config = dict(
    d_mlp=1280,
    vocab_size=4096,
    seq_len=1024,
    doc_mask=True,
)
Each number is 128 + 32 x the weight over its row's rms, rounded and kept within 0 to 255. Layers, rows and columns count from 0. Numbers have three digits each. The size before them is the row's rms in percent of the matrix's.

# layer 18 MLP down (transposed), 1280x256, rms 0.241, rows 985-1012, columns 0-255
099:117125110154109168131145158084102128142124087150184123122146103092189121113145133156150153151118126164115115172219155085165208059061085120101149112134120112102130138161142108158174148114174158149143082176112150181093136182166081099122127091123156096128114131146104099092133166111163122139099186123116095173153091158143134154159131154111125143100106164195062142127112209085161072165167175115101094144100098140097215163124163105115133158121117065097100161178109133156153131135129137138151163159123103121124182100165232108137094130158146187130143099118139112100103079058152130155094198103145166156094130132140129138122150100200121101097098139117088166117151117194155094132158149111125142084104111182107111174174097092120123136072114103064112153162112154125164157114176156
096:139131095189152111154092145132121184118149137125130080165101175074131168154085079149105151121120124105136062122181084139142152081170133111116141158117124157137136117116165138070075126106064122138082091147149129164120126147142060126112132116172096149146146144071133071139119202125156171190157144150108102074116143126114071104104143134056144110104078080137050108122138108091090103100118114103142075149187161099076124113167102111096110134100177173157107162108140114183133109165091151142093102065110127091175110139130061098149122143122205153105150110117066095100182069120114164130100109191104111115144159075148136053104070134082138170102158105138110116120158082199113076096129126138113151154160164103190129112142139140135175098152113112162135079161160173078113166108096136
096:149155130137060110104078147149120172172100144120130135127119138106142173029087201140109100169155146074190119148140119152085102146138138121130094166098197125130194136199141089146139085098123092138126091141145160156112112099131091083101137142137093122028142173179106136112098135086094138112110127105133102178166121167134184196089170120098127143115146107135206094124124152190141153154120146163148183132175136091170079148118090103166083115107163117135185132104158116114168112136161155124134099109082108179117117125134119095158161183076131157154126113133136110113147100109127162129123138150137121131100163106094133074169096167216173105114121124074163190120095130148108074094081102103120128190092075062115134067138137145164100100127142098083180098094113121132184113163168124
096:128148139117051114128150100138156141135107127111121173132167151130137157116104145153177102141090109121134088115143141196083126170166162190112151154145129104109130159153142147163063125084109152134155156101118122098124176137145091069089125176070157143111112091104092134068179146135135093048147110152130113176118122140107075180107132158166183125115084145164115066142202145148117165182143129148146131123079150117138075124121129132191061101142150153079127101113086127149152123091181123090149094128105101160134133175128141099117115097114100071123110134118151159095161115088154162130199152081190148169225105180170151148145196140136098088154102148112142153149086149143117172124112104169075065219116140175146086113180079077130111132115136067159101149078150169097146155113145149
110:116119147133078131143113166187118142124140070185159101116147175120134156040111109168097181125103161092150132146108100134153103137093120117125063134139157108165126120103167127124098101107150105107168110133166084120156112148095201117134096145100107078097119107167114114097136115152117180176109162214116133116190238108170149084129126134182151168120164123062139156113108130140164127193126159101150146156147152134119146174061197195131079096122143087096134126103130165146130154176131123143108131108146097169082116093093143109137090120151178159107111132142102128179185144122127184137172173191079081086196205150094119151125121104123120120058147142120093130102097130137180084113155149102115127164129143114148164117100079169127149117143112106106110207099110129075143170143199102
089:145176143086135154110125125108112166182152084080129156163149168149104162112113082124161139137167096186116125088183143151117119081112070126134142150119117089123094123127117136116171114124203115123071199161160076100125148126155123129088137144077138089167130132141094103160121132115132175077139198104121182194139129122141150168118131146159195161139192151139144175108100186225150127135099052100135126175120093144154116136203115135113114170076103089126146094074066085119136085108103142205165108110135106139146145153195176129184087120165102145143084081161127139133110135099141146159131150138144128156058150167093135118089155087157136096163147186055134164146153166134091087096150111184082130125131114127133210132130168113137126089109152116142169112070141097100097117160162118
103:158098138135090117176176087164134088160105150165103167092116059105075204127175128173091043103066164142140114108094109162054062100103091116128131140141117123144144113160136093160140103112141120086151105158113120202134100144120128140125150133110140160139177094128124115120162103146176150104097088201113099111138168106120107143079131146156157165165117140149146126126103154139156092119083130071167122148147172131185128134093162012143094087102110192166182126149135118179186109169165136138146104103110160130122053120199157167124119142154138191131086151082104134125145140137134161068186125124105116179182159164092107144118172159099073100125123108144122182131128117126142181143171090130169104146127134110123143135132169112124157122074166175141085092113165063192114167129134133
110:123165113096142109146062115109101155174084143145128092122132147137138130155196088103140122123168132104119104151125158094076164094107097088130104164125112107065140134155081149156099122153094124104132157169198109229090110120089183147091120065107138062159089137157166075114129079152108139094041106116219143142138107080137113100126141129081158153109132159157112097157173102155045102111157123142171128137122131066193113134124094155119137152164111170134139146126201181139163155114153075126133141128081085093121132155156135131106150089134090156132145078124128143101179119109156131138112091136119121090155093097133140146126093094114100183157171114165129205146105084123121042105144063111143111138107170144126107073198097137084100192102082056142143161104132118137168114151119109
099:075137128099182131129122163104152120136072105113134098125137089092174167106154107077152121126123144108078172146143071088102144099144125127182075194110104104149110175152135207123083137084132151153112125211124109150118167147147149129103091150144119122114070145172194181156110115204153163122116137062115137075135198094101121099156175122138125114189101140152102150103123081148179146062126131136127138119093088117172161132096174138091110148162143133106118134115101134089082107091066079178140149128093124123155106053166120159095122188166150161120114145072116062149203183130137131139141115160160108120135172085087079113079123154144143122183172143108124096063115112139151142216140101133150146111129172050143158119122144126174120149113091101145099132161158134101089145159169088
091:100148107114119118129113128065120086055112114163085136210108086117139112169101145150146111130127154140117125147172124162136096161130094152119106116122108124098144123103184073156116174108139159119113113171138105144077075106191067121155119156099132190063114125078099191170121114132217140110140118138133161072110132158103115106081097122141151163152082108169179101105153169041083130117125183119156132194136076161141096150152101135114103196070171111083154147130102148134115111126129137140167106088072139141099088188129105110138152060096147095124128100137141088079137114070148122136112129188164169115178155119078095056137099188208119070077156147134138064147153132113109132067129125118092112105149107126113125157118090116158083117147137089151144128113102088093163193149087149
108:140117123151123085093078150093114065120107144156135134115151109070142121162103156146166139145176167110123151087117147111143139213178088108185090147151099106194186179133143089144153076160176124147172077144107116131174083134150081117113028103093125096177146122108150119070050116153157105152120122143119101080119155128139125085227131091082055122158139141139087053107136120108149152088119148098140147098145125148126102078154156097107145093153144146093152117151162061139103140154098143146148133073093137136148060097106085170144151161099153110160096168117091148146108111114129096166122145177170161107119169107104121115139097099091194118109137141127123160101147084155172118123114155076179134138144087197162118140157113101130206152123124082158173072104147110096131165104089072
096:119099156115113121115152112158116135108121135095061123106103075172171153098138109088145188135114147173133142148131113124091167134115160062161153077159113139131127105154102091066095131154155120151102109133113114108118109102171198074114122140206175125147162090097131085173127175145156125100190087045163101112103099125178139095125157156095115064092163085156112105177126091119126113162133035143129092090125097133143193104123119128145111129178116148120097147136148136167169132166160118135116149193172097122118114144182075107155138120081120138133112120114094118153133130117128175117067113144124098084061140126090116121160143106126166159129072062162097169089131186118168150136144156142143094082187165116202215134117105205139094174088194087155090145132077135093135144146173145
131:115128105098103106143183164137103128162125113103100139060064109149113154144122125098124123116166176115121132121067115181134018075092128045149110138053148105118127136110106178131148097139143142165130058134143134119079143114166125135170139168137072132153123136081141089146130139089183126116111121162140136164145113173103121102147094120181130111108049143044150136129122080112101149103193109121115106122138137130128140099090144116137178094192089146114136122180089091104134158150106134162097099168145152079107101201133078133174180126205133142149131132104109112131099107138138099109117103117096218164116121136156114096084171126135048110128113136132180123120139084111166161134135080141108142105110153095041094171154122134102115123130131171154102092146189127082085151147135241
098:138157063153124111162114068158075123139131132162155146092129114148078145052142133145146103060162200065156094078120161135148113111125130099123169124081012087137074092158093057168114123090095160140111135181165112141111163130123125119102146154117162104145136146135175058127113126129119169107126150120086160096114149082122041124127108203153169155108098063130035159147108152155120139110113155109180107140146158110163164137161159099161150079126085157175170112196134140152162119137097084113117104156135099108132136095115106209172120189160131151099124148113105160138135144126113136115157149106112104172118133130117121115115132186115072152162135119129145129135194157165124107165146131145163120152154123157067128130135150163185142101099131076121083161200146168107159150171174079
118:111120104134143123128154071132101140162099152091163164124127143078068114095181152118077093124192183133146186088104121142094156162115128061133082119157096132147103123132140186146127156135136131178137141083129058128074100167139131110098088158126102128105102142128092064113129111204143125207151096142167113098119125140136147121084134161117115133124183142133125133121033134144100172125095089121165091166073125140151114156103131121120165115110122195148108121087129113091123077162130128096160225151125160079137126096145128108171118123171101192121108083164111173119098155111162161109114096107095124091094147127193105109108218134092139095103200097171191139143144078084124068091091148080129151142125152126114093128112190117143083169141107115123080154070140093055178140145168134
104:111079124105134067143128117122071093102178141097139151126137106129144166135136157085136144140119167129081123159156115098114207117091132072177158156117119136087062181122139100086100128183142107109152135154107150170111132119121141183153135114147140148133092135145132109104140083073141140160132162149150184108087163209146145084150104137140145158090165083121083132148155108168091095128051108107162074114194041098136122158128154105097074124108122138191134197097108076158130123149140173112103124120092153164122079118159076136102142141123079129105158129160183111157187147100084121173082104105122143101167156160143143196095154134142161192098149048126076120170161164158168147136139107173165074139199129156139071077110125124109151174074147166148189120154118130113133092087088144
104:087139121136122149144123163128091110167096158184156135173152107123155069160095108133087099110064144179111130088083186132144133143134130154134098154111132147167098216140090082148144185079141163096163182147113147111122121141108158078123139078112153120176120190092130159125151124169160163147152124107148136199134145117131112179112136178124170109144099099104074133102118143122159139169027107105100135117141103151112132110133077058105098108177157104105199115107147147111098198113082119175128073134196129112113083174070122075140174109151136136146097170194173065133170146129145156096117104098071175155181107141134128083121190076122151140176117155114108129081108084122155160137133119127172088163128138131191141107117082112113112124178097106115081197115133125092139161100128193
097:147146175113161147100114180193149147143158116078127068121133125167125149141163124172186189117176168084136117137080116098138134154107152149103142191105151122080110025102084142164191098185148111193098111133108163113094144164102136133107099125143169155191104051128100105112152117163128153105135114151154150147130127171089149194069144117163128134091114110135145094146116098119100181108129161136143179162021110141098178121155184052096113154146137142145104129078140168162137117115116145119129128104119113162065179154111105093131109126177083102131144113112129156121126076095125176143154094118155091086104118114112115144086153096121101173170119208136134111111116085150107175080086090148136095145106122152122088186173198129171060175110108114201110163123136138128131147159121145
095:086085095134086078146177188124105136160100145118131142157147204140150146061111104139142091064164123109210096152121156173160178094162105143155117157192152112130128188100169139124130100147148070123140116141150119203133123107152137108099079111110127136083185127119111139117158106149138097064112145114155147113090145072106169153142165118121091137095123132202149184134067184172121125140129155135072078155080116111167112161158153120094177156062112125122111122194131148164094165164118090110197176135107110119147136174076117153137126177153081184080092142166096081093086123137082133104164110084092181108116125105112044125094159119143160056102186107186129153118122147109126166098130073105108111135118092104120127136144114149142109094156126138077124185124190150142143116123145160
102:137093206157122087153116082154091136141153145123128111142136155168069146133117107208155084082116184148133183155154114136093198120170151104097180120126154113185113185117160175122140140067052163093121115152096155099149122095117101094122100164112081066107140104161121176074133065092118095098089140123116082159126138145106149103104153152066136142152152143159149119098106148163117139131123153175149121140162112140158131106107158134104154154122105172169143145097120087165101135145142210157173170132127176057120158163151127143179124143165168168135131120154116132044105115141179127096058153136078117136063114182132110141127154144160109143148155106115131104159086157092168063152193122129103105086163149063143118134171122126132078097139171109195152134153085157084208158156111110
090:145072116086151096129087156089129145111127129091176164123143219110116152153087175155101084157050125138105108129155169121129116159128119073152140144163105151106100171110196079076123115172109134142183132171122108200130138127125134055107117131067132145109131110103146116115150164064163098166133128059118127142142113117139138142098115081101108101120083135150075088187163113142173077168184128100106106087132142095121160165137072157112153161123140094102078106165070204160156110166126166071130120130128115117133204165139151137144122159147127134133163145165091078073173121128156123103163069164149100213157143123134129160128074135127117130098129137144090171128091168115149231189152118104165115137216144135067118092118152129096103129113097168118129108125158086118162156096116115
110:187101079181200103093127039223154132122121081121132127116157110114166133112089126155137115111167134113142168115139147102091099079132067117142060164122152102093221152153106122138123120124121147070146129132135073176099160158102123157149141141115146126132118149109162181159096147171127087135096150146194158103152100125110152219094121144141139111130123137149051173126133119116157123128127144085116065054149137161144138099067110150085138117079109094128169159112082128174118172129122112146171118140126104092110163116092208108153179146167127103199160123126169143129122129072152158156122153133115101106163165132058112120135131089128130167113117134115130086081143102218176081179173190209156114083151136131122113138181074126127145124123165107085112125103124132131096163132152140
095:124154126151078118099186109113127176103139148139113087140095185107114164103122146136149143059135154105153101171043105154195144126109102101126064124167126088153157137128091076119112096171106156132168144083114118113062087148132106155167101091115151137188142120126057076133096167078101153089145166124155129145129166087141142094138128139093134093136113143136174113132125138119141130110202221110113102115059107175108150125128138122120127107131112060128143190131137032205115143131102154143191110121167124081113145159196083149104107094107095146089093152128120151110135104111100107096145116210121151115151125108081129107158160101140089138159176167082145121121169152143167133181083135107157172094169130060125166075111161082122164087105125153170122076150120166070157106180128092
091:173140152159141138155130128152136129054113125103079132112124127143188121129088113119159122093096175132140134152093064175179172197125181104109092134183153100118119049185135187124142102080129146083127079086160151123103116155213114107104145111120154164164163110109144157157203131097103158087166202126090116028130099069098100144104149145082140094099097071126111132119098120167110095137153115144143122099128179100078072116085105107132165123158117150147120154156121123130145111131075193096157156097155133086161154081099161142135129109141096138138122092111133155084100153062207172147124167165134087131125177140115185154110076118150166142126122120181197189149124166119113127098120123109107113096110120139097088061121135154076124120149094109097157180177136143193141111148128148
104:119148179122101189121119130076143080127143178145127170139133094198172184115116167167143132106126083148171113117151139101114148113072142182135155126112176128126110123128086086142103112141158094120149157072187108126148093125166090062122103077100103106130067128132143048228087131188157158153142089134059129099162081101106072112107114123130153098141136108144102116057113169161113121103114114175123122134134121125127098084117121099206088170141124075096127115168124170082134107088112194150099160167131141087171121168101114099030114154139078139146175087192158089079147127105123146143149169081130114130117173136131131155120148140144166092162122142111179119117209166121110133120121097168119115078167184093148103133119072116129168076147088132103168073139138100129126123178104144
099:156108135091106141104135095165108111121130167080066099125113152173125078111155087096158122122103060169094085121141164137112135179113103115115154116148170159087088117091131107092093160137056112121168139178149135119079165145107160112070145102145133118101130097110129099208133149112096168116120117182111137148119167085148208172180169180140112135108127122133172143100051170127149144111115143153088055150138072133110131118124195175175137177080123117143166127150090198134124093123081112151136140165111079119183128114136078143143107120109162112086139148058177122114069154095104139068095145095086129136175120102098088099086089114180110193067142147177169121124125116107101105118164122092123126077144154135127162155148105072084118154136136106197135058083200120089151136127167145
101:100171076121060125180113127188134126116110152117101139221126119093072163044133166096153111170132152109118146154153121134139097139143137144135141122131150127151101108097153081190119095144109183122119148103109141138172075174112122137160112125136113143115103136139144174050154089129115144158099189116074094116121161081137089123119110169110109098116134167164152148132124143179151028154116136125152051108146103161108169135059159163118117083098094107095139107165121139134127095118191149144204160199145122129135116129091095133177054086151147100194178140119181181180093154102147159106160149140111100120098053175134127055134151133098114150120113166098105145119202071106136161105111204108146119166136095152155140154060179148091120100146098119133150118105114122110082140129146110
101:104099116116096139092152185126068135105089153130113158058148136117107094140169194154132116074108161217181130143120154149147092119164159112143144058101091119135175124111185100117122142156192165152124156139154127158126120136168123156144149154047178142142161102156129093103124157139147107103063104135112147107097125112206096086149097087104142216200122201116163140150173179134143132144135100135093176123161171103129123099163050107083113108098138148153133106199150083140087107152138124173175089158129148125170190127134139117131142184180131137170075113087147071155094155093119131123091114121098179112091121088133151156142107114094139115121171151110145179106164129139114186104097104167111112193119127152098123133133078136089142149147100128162165106096155161134208101175180112
# layer 18 MLP up, 1280x256, rms 0.22, rows 986-1012, columns 0-255
102:184154142086154149127141134116125080180116166160139123109110129115120118060136084096098139112163121159095186097167107159137162106100085187143159078120134142130098093110193169111099126163108104188142119152063117098112138127135116175134186143131117153084188107110117128176111146134174161109186135166106182151169137061112179126107132096172091128102117142104102110186171090125144130133164116127123093072136144111094133128112095081144168139181129153135096159106091159090144105106138180122113094109109095147089129092162121146153113118133113120081167146141101055151154131137136135084141119076193111152180175112106155134161141190088125124133121107136174213089054097109157032125183112128114066197098132136121107106125126187139088127129167038184127120126194112124068169139123138
097:084138056109121099075198139152166200107097144184069113124117138128159092155118109134097146082201134123111066043082099145165180051216114132139134179155102119126078184138099149131126126095107135160152096071120163103110098111167176156064091118132084133136148071099131082145109159185146121185132119095104133155102143134128085146139120083076120123187092140113172134105182130156123185135103156109106112128131112099065141088124126136114153162125124105132132137162097081145138125134101101110158116119125124190096170143104148155123124147133051189124142169094187147126124112134137094139132154119128153160159160137172094141077139140105215179120092149093120103142124133127100126136119144107152085109096091169162132078065151090170106145152167131131179139090118056084092161119121085
095:134147093122117093073108151134125070187126113075172118129117165171152091119220148124127111152113091144118128133088150149134139070104075160118108154116125145102099102099214204114166142096154104109128123124169169146111146129119131141141102101108136166105115136165096147134081142142127139191123097153147090164137142158082157100134023146180115116160172099080123172157106146101138152143071131150170222135148110127154130111147116200048194106150119140147138160149125128121062104088101174113170192139140089155151099092070079085121119117094138151111119125121101142075136159146063171098098111214116152138126154165112131081116134115138124103145145111117135182138139101115149158185143123084151160058113050134154071103188155148138157121175101101128146158115135140154117087088094157
096:131129127129143153124135082115123133118154141110082090100132195094070058134126088122143180110174101165091133159125122169108125181142187127140098139165103164168116098173148081153123082118140101106161116074129165100118116131114113151083143101179183127164125121226124117126080158132110111109068139129096127093096142167138106108148150158113123129148138160141109121101122144093150111088114154113083128099086105192096179125105129106170097165090155061145076140127066141151130116071139180178130086191128116134106156130128133069132172057152065122134188109084080164137154114112077113155089143076120116129142098053167149114144179112096154085095076161141122051153119210105104150181158093108093153172170139110107102148131081119066152160176141181147127191097092133147157126112111131
088:142157169115127118102135148157134199083107191101056073080095085100140173170103144152125078124117158138130128093140145122163150104161162137163137158111141094127154138116102138121117089145085202072161189181110111152095080165156161102089132178161090181136114128126133122057124169136131094107065085123149092134093201128082117126116082085097109112135093155119127100129150104118105088162128133155169116092127164139113123132150141173121132095216113101089155155116135111089141091208125213107184092112108119136157172104118135121087121139065150115118167181127125143138096168111108055121092106131081133089142152069175141105143097114163147148096085148192106146140062146142132139123105118076135111176100140155143075108129102191199205127087127134140156155155174086133128124121092155
108:131140162109124137189130085132173087104098129167124139081146107137113144104133213078074068123069122148160117154098082133124060096146086126127112129113142116119172063106127103110143094135097151190108121143134086167131108122119170167175116094101111137109178160133143132131125068109093149105132078100119102140107081068078105158167116112121126119173150136150117076113151124131181121126103097143161105087068159147135097121179071122188128163127182124133153122136102070140151105061178114170136073126106183090168150151201188167122128128119142144130069115124154141109195092058076129062130085075152162125047106168120100141123169110104108087133108152106167150118178110135166154091174096148115128197136155146094198124201126140127135175133167148092096086105126110165148128138110116
093:092147096141129111140156103123113072136112088069114107196099146067119168167046156076135126163124120119138157092180109139117103107130133110121111140145111086168097169141166111059019178151113149133082112113114088108165119107185133156114121153153175182094191118087123112075147195100142158163173114116090127087121178108149168178154104081135137135118141146097111145111115157112158122096129102095143109077109183108171135143151149124175123146145176163151081160127065110092125109090112155152146140102145119106156136165080091177195104138018099110146164156142136124088151161112112093125111140136144060197177128169116140161182057162104118106164131131162107111078117158140145129128133127082145101104171178113133163101107102121182109089167108153161152135114155078070110103124158113
097:181139160060113121128125148181143116156122107091059147090161132086117134186150119114156142115203069160100108124149143109110071096116141109104213098135095180143189146142135100215110102149115137178106177138138139103137156126188177140118106133118115189148144135066163135152106127146102137170190188128112173133104125135148135184082168168149111103139133112135148112147152111130152138082093120155150187138156084096140159138153133152155124104177109125075102180163147136161105095119153133087125101140128062163143153146158165146209119146089110106149154130206141105086103127102109168100109157153151145112110135124148102103120174137151100169115092175105104146120083063142155063165073113127095133120151156101105187142129140138089205140088091104138109081130108156119123159147006161
096:128109148167111151173162115145162130187109106118149111060148130099091172112049154098127139124074116148131179181151123164124175115196156111124100146143110152124123097128164110117132095128164107192100148072086144156131219105076147079121087112143151120157157184114071060092122107182085087145122195133109092142152151114102182147138170141113105212113175091155085182113138159158098115102138118139092143067072094150103186058114145148144145121154080139137115086087098134044137164118137145142116151157106070168121107106131116118115116175083100178137109132148117118170131124158099074174094175105086125086068110195151148158071111101113151145091129103126105140171084101148077171165122115133123087161087163111106146137132142109125151150139133175112154191144138164122102164104148153
106:148136131044162162098100126166157144134137069097150150069169120145150072116178098103171128106126169117138141101123175150151155106153131102109178140137112078184165171146178092131119145147139109143154135159121090089148143125134150133183122116062147119094115174088114086125122084161119122187135201137135117170113180082171184067139173075103101094171105162147179179129080108133122110146146149165124157115111162122179142141109090078094167109154147180110094099082118131150132137170132175155116101110188118151113138096155142132146175117135186071122096168149132162080123156077090121105144153154119203056094180131149162123100111117111184152130096147180157144110105106122109125066127072108124100092106135114071048086158095103157179137089124133135197102165097103176144150093095098
100:117119144151157110191157179103158119138104109127115121181147138136127128119159124147053093110141103102129119144093153106149114132147128113110190152078174161153190119164138168139112110091125105097135108092127105100141141114131105178125180091141136124158146157084142237106109147144112111143135145131141054077117152091116216156131168139156146102130151157115149140169128126092101115158158160068164150157125087137068120162098098098117143152118150131087117169115114175095157130090150058165127128117143111194122157056086160153162090106147101157131134087123178110114155096145103039141142102117117154152155087141060133141025085113089113132133144116104075106149145108079040131131096094180097136125156112095110189079141157126125112082210085112083150105186062143136140138174170129
105:120175134063154141164184178074142154157147187129094117118102125121156121107075073115139129098161145080100134125121073143193157078118138110149130133050142158122127105110171160141150135098137082123078059128123182139127121133142107089138116165144166107147072126179168122116111144095147079121065189116154106148125140156079083136188109129156189123155090135118150129123154069160117104154119120157186096084181109079159164074151090145115176155135122158171111119130108120109142101143130134132165099115119164126128138227114120070165111080129171102105085124097121105156119146087072116152091110118074184115122122185116095107148180146134109161059183074155071163139138136112126133114141169181108159122139111096111192160184097110154129141143185125110176182153140139104090112174051145
098:109092119084159130141076155107117167177161115168116103086152102176146136099077102164127114046190124095130038141115120110137125109125189111140167102110081174081121135134109138146135102134139110106103198107123123143104176110142110135168151155123104173113123134089127134170107129128157133157149154094134134172226159151148166133127082166082128137121104121092161141136132127124140156126136136097096113126104103053121177134199140200139082132135187125102177126094106161141148146137168180093095136092124156177147142006072067127133173131154166073143129092106121119139137098118112106130169217117083140099160080082136093113106162083100142089123066126175143138126153078182088194083129081140088158098130139140131134129143133146144165135129122128163153081172145132094066116121176092
109:113153172134127119090115138135110122113154156220130129201156153127178100099085148170120188173127155120158098078125157095112190138134137060117135170141087158139116165121137213123110182127170102152100108091157116089103129112126155139088086204088143179099123183148160090150151115158133200150146144194121110119114172113143136185211134138100160142116168100155126133089100110082085138122112107176151118158096086111137096114106116193118187144099123147146126094089122100144079090125173100152157199161121152132135092102110143079142094089090125173087071126169191143115136099082092153104052066107118160142065151083155105106189161125129164129090175133123125130133106124096117088139101120084125179098140117112104101131116138145125112161181109070124119156111087127084145094182107121
100:157152136116168165128082159113171125124100137137171113084132130108102083125152100086123157074163119186192136086145132128130092081146155139094072140141121134122098194150130159126177157136170154145139160121185076151099100121115131120153136081141135188134120089170138148092105149123114150113126151117090106185170166147087072104166164145099095148097169126139127156081111142134126172142153066151072110091148124177118106132184101136190157154075068112156161173098175152066126139165123114103128118080094094131079131130068122108106134108129095166126093127096210146108196157116164140098101142150126069080076144105100207113083096190112135067122114134168187103158109161073102121109096209195127136051101067118115163118143129110124128086154118133122122145079122160088182142145123134
103:084112143100160132144055085129139165074127215095133111087139147135117129100172162155144114091194178154136113061138122116155130119146105107206182182060102134124161112206095113111133071119145102127120106103126084061103110138130153111118101101100146140135116132103139140101164140121165147196109135186175110163129083145148133097115125143149152165058139182068100146132125123134113105137118191123157207123137128130088179185119135083139125175131125104169128173092123109062090187066059103134148139163127135204069110153127104171131164141148149167120168136167143083169148120142150141090124148095105100079127114142101146156108105129116143104113143170110130139091115146136150091120234162100094104110078110165152132089109170092106117078092156167127103162164093126131184100163146123
090:104158070111126092173170111119117100166092122128125122126126084159097166066092223137128100124152144155093132134187141140108112129132088136176075138123132086201144115118148103145113154117150137115114141137071146081146099144103068094151121112128128128174086126081143224123126166214134096107122106178128124113084138048151123119124099206106145071139119106183115133128120139164117144106203124184126161107158203157101138124072080179138200128126164096126089181158138146111113121106143114114164195151079144122110107128164123184133173076131089127150120170096061132102128141102096143099120109149115138112143065122133131127097155109070206142141147127127102059110130095137048139112084160140148092147124118105149111146115106105093144116142106181074133080168128154178091085123139090
096:120136101116099160141081120149149131114092065139091075123146117163104080105113189126150085096115138067124113130150142195148160090152184103124130148146100165112141144172098181092140166136130168138112106138066171149133147159122167147097163179155193161106151130158190102171129128093093096087068152093116078128124165125180132121130154076105124038055132114120151109151168107137089121142154074150115167136179166193094095169119102142167119076133068098163161120173128117137196107078153177119142141115100145146113091084095203131134178126114116163112060206108119153125104095114116134207177135116152132114120112158096121160118157135113124108144114071150084105102149105119108144120160101153101091124076095153138084138075117165059092126100112094117094130146163199130134104088183117
101:163071164137155120166103109162091105133148133149143057187114048090085152120126133154185154088071143162094155114077089103063184077141115177074143181110096132140121109158080116130141100082115114122142126134189133092166111130104145166101129147130141153089132109131123123113120083137095128137144142073104091092111105156181149083165157068093198070119101155133136161112103048075154115127112169136114170074184140116072142137099103172127154137107125140094156089081145160138122132150149182126147137151125125109140113091074115125121119122149130158071129117179138155073045141109127149146170133074113146125144054136115103160106124142118155072147153125163115125147159182102085114154201132117066064124149166157146141101093154140161077132125125129167116176140072128157194202112161137
099:162163127137125116159121133108168110118098098184088041091165177156149151084065149189196126149131111156127133130144130143153069114105146191128104125100099121111106063106172099138082141148159125092153136133088110095061142070117107072192157124082144165144130091105109117088115135144134127140134137080082135093148135119125151151086139121150097103108107072140158122111145128149063151206099139148133132133153093116078145131104134127157107179135153067110111101081088182112185068148096175112162182107140101180136153104119082120121083092144174128150094133125157100126121084158102067182081121081057178196115122133167113162112152108125164101102117185140136113193127124060117183140103132145060124138062193169150167112115138093143153116140144087130141173153150147094129148134175158
103:141086143111076124142145167179113140099139156146141114126108114134126162110122126164088139124103145067147091092124068180142157071140136120124155233184143121108177124095119097136096144073053108184106161095071106117129161163161082087128142143155120101147149138131107099126124104116179135160159167153163141149111108147104182075158084164161143138088122116096180134130094138144098153161164130116066141143139115133165151119146113220142123132075064132143132079168111120192117181151135130123106108078108201078160066181146101111101107114073134110154095128117159148195126201137157110097097075116144130155142156205159148146122127119132096116183125105116154134166146129094118116171137156143139109135155045160180144169098115146115150154225071127120123147183153138132161132058144140
092:108146129174143145084186147128122078118127078199085119114075182176139138138170138120164073136141138155135124188166157108143090133109091098186111189094104112145162150146123156102130060127106057111152132079068128095119197166128132175100091086127164129079143145182197118145151105123119176135147089145134149072127155144164153132137176144096133160110110168146096120160126088170195159141163126118187179129106102143112090151119138138130161152091175113106104140144124078160147149166171135077147154106145122139081143181124131088103099153109086155095115128115131104098103147071141120115170117140140065095123154091128182152189120110141106163136204162112124140105109136193160152181105136086102174107082120112094124045039180116150103145171113169154089149121113082071169123109115144
096:099136075153069098128175142145128152168113125123152125121115118083118127073144129099114110186104143104159098169118157185170087090083079099149119151094177213099120151108141147095113096146099159139111104109124176135085115144151139152180156115174105139135104139176131092141105096186153104091092111133116181140097129161102146136163161145128108117142180136086103141107147122133067125110094126135123099105134116053122099124109117112107118139148190189110121082079130080074108135227187109160112073169171127186110137120141054117145083136128101180082103153142154082127173158108100013128167163157186157156121124121128137141120103114155119131084096152065099158116144078193170107116126172097149076168137089117120084106164119141162105117126062103115180167102064122130075118121155116
099:108088134115117125140169098145110136155145133139117132130099157112093117110101115146122093129141106162055149120111137123095169070119154131107140141158115127111200122067144078140175087121117099157094147143166120151124125081156141102176187109164073080125083090166141159131116078099150102119106069172138222135114065124130114148115131164124156156128123178037163130130164156097094189144123132126114162137104124126126128101103145159142139091190110096255141100165204129106147130050130090171154161156174115130111131144112141101138142116179141136068145180214116103091136080151109175112142123134139135119155086053165135139136151139070082198113163107134166132121170145104116112140136146076093107105113120191201150086069084115130113107129110149146112109178146095151072129131170121
093:157085071051117108175145155128163136122077114136176112138124116093137118128164121143080146123142097117187108166193121135097166072135105154099078177125143148150126080098149131118168143133172144116119116109143132138145133134081148114216138100083099086141106154109170079168134152181152088155198165161158161153110166121158077170116112137166098130125120100104132135103134141151074102120185147146071136101124114176129191125198114134145146104158110106078125100155087082145085053106143101127146061123115098084106188072169133151132132087120110141150144161169128112094150114052124132165194168126128094176125102234128120179190087116106122133141179152140089133155147102150143110138120133096086080148144101154106132147065132161119105103125096085093103157153070123147074108065165161
106:086157168200109093137137144113131144120137169118086111166124132180084132182124106114177144133137107156136104113138105071123097144086198128181109065130067142148132118115108117113164127151092101146070153139115139118190110111170109127153114139120133100195157116068145097196146077130131139116111127216159133111121173066148136101131123156109132089189119132147104091074108130105197093097079028123054156154109130155117186154085179168117107097159152119085144102165125155119196116061166145121143132123136144135153116167068049131158154058128138144140135114109139127144106115128121079141120120121127175132109073149128154153136167127171119151138104165071164164077152147182158113123115141140123098161133118241124128090148210076147089110122121154132118152131101127156121157084117106
094:030135150159177105145130157139129120158094102182096136052031127125133163172108101122124156142112137107148134118104166135120093177142115144128126152114160119144148065108124093158098118124086137119123125124145119175220124140113152111144167101109112102098104158159158074179082175136169111133151114119161140177135093170140108156115183140162183088125062114137073166143123062081091146084129109142162140058156135143177177161120116169117166084145106111147062109133051123102113112091121160136073158109118155131118213123108154094118158149166093113131151169147048138183159214127133146115120096132127153153118142146093208157158143140117131068107099097130141179164108070168099173121128147112142200162165098109151192167091111117147119100127137098136134159148141150132111150099131115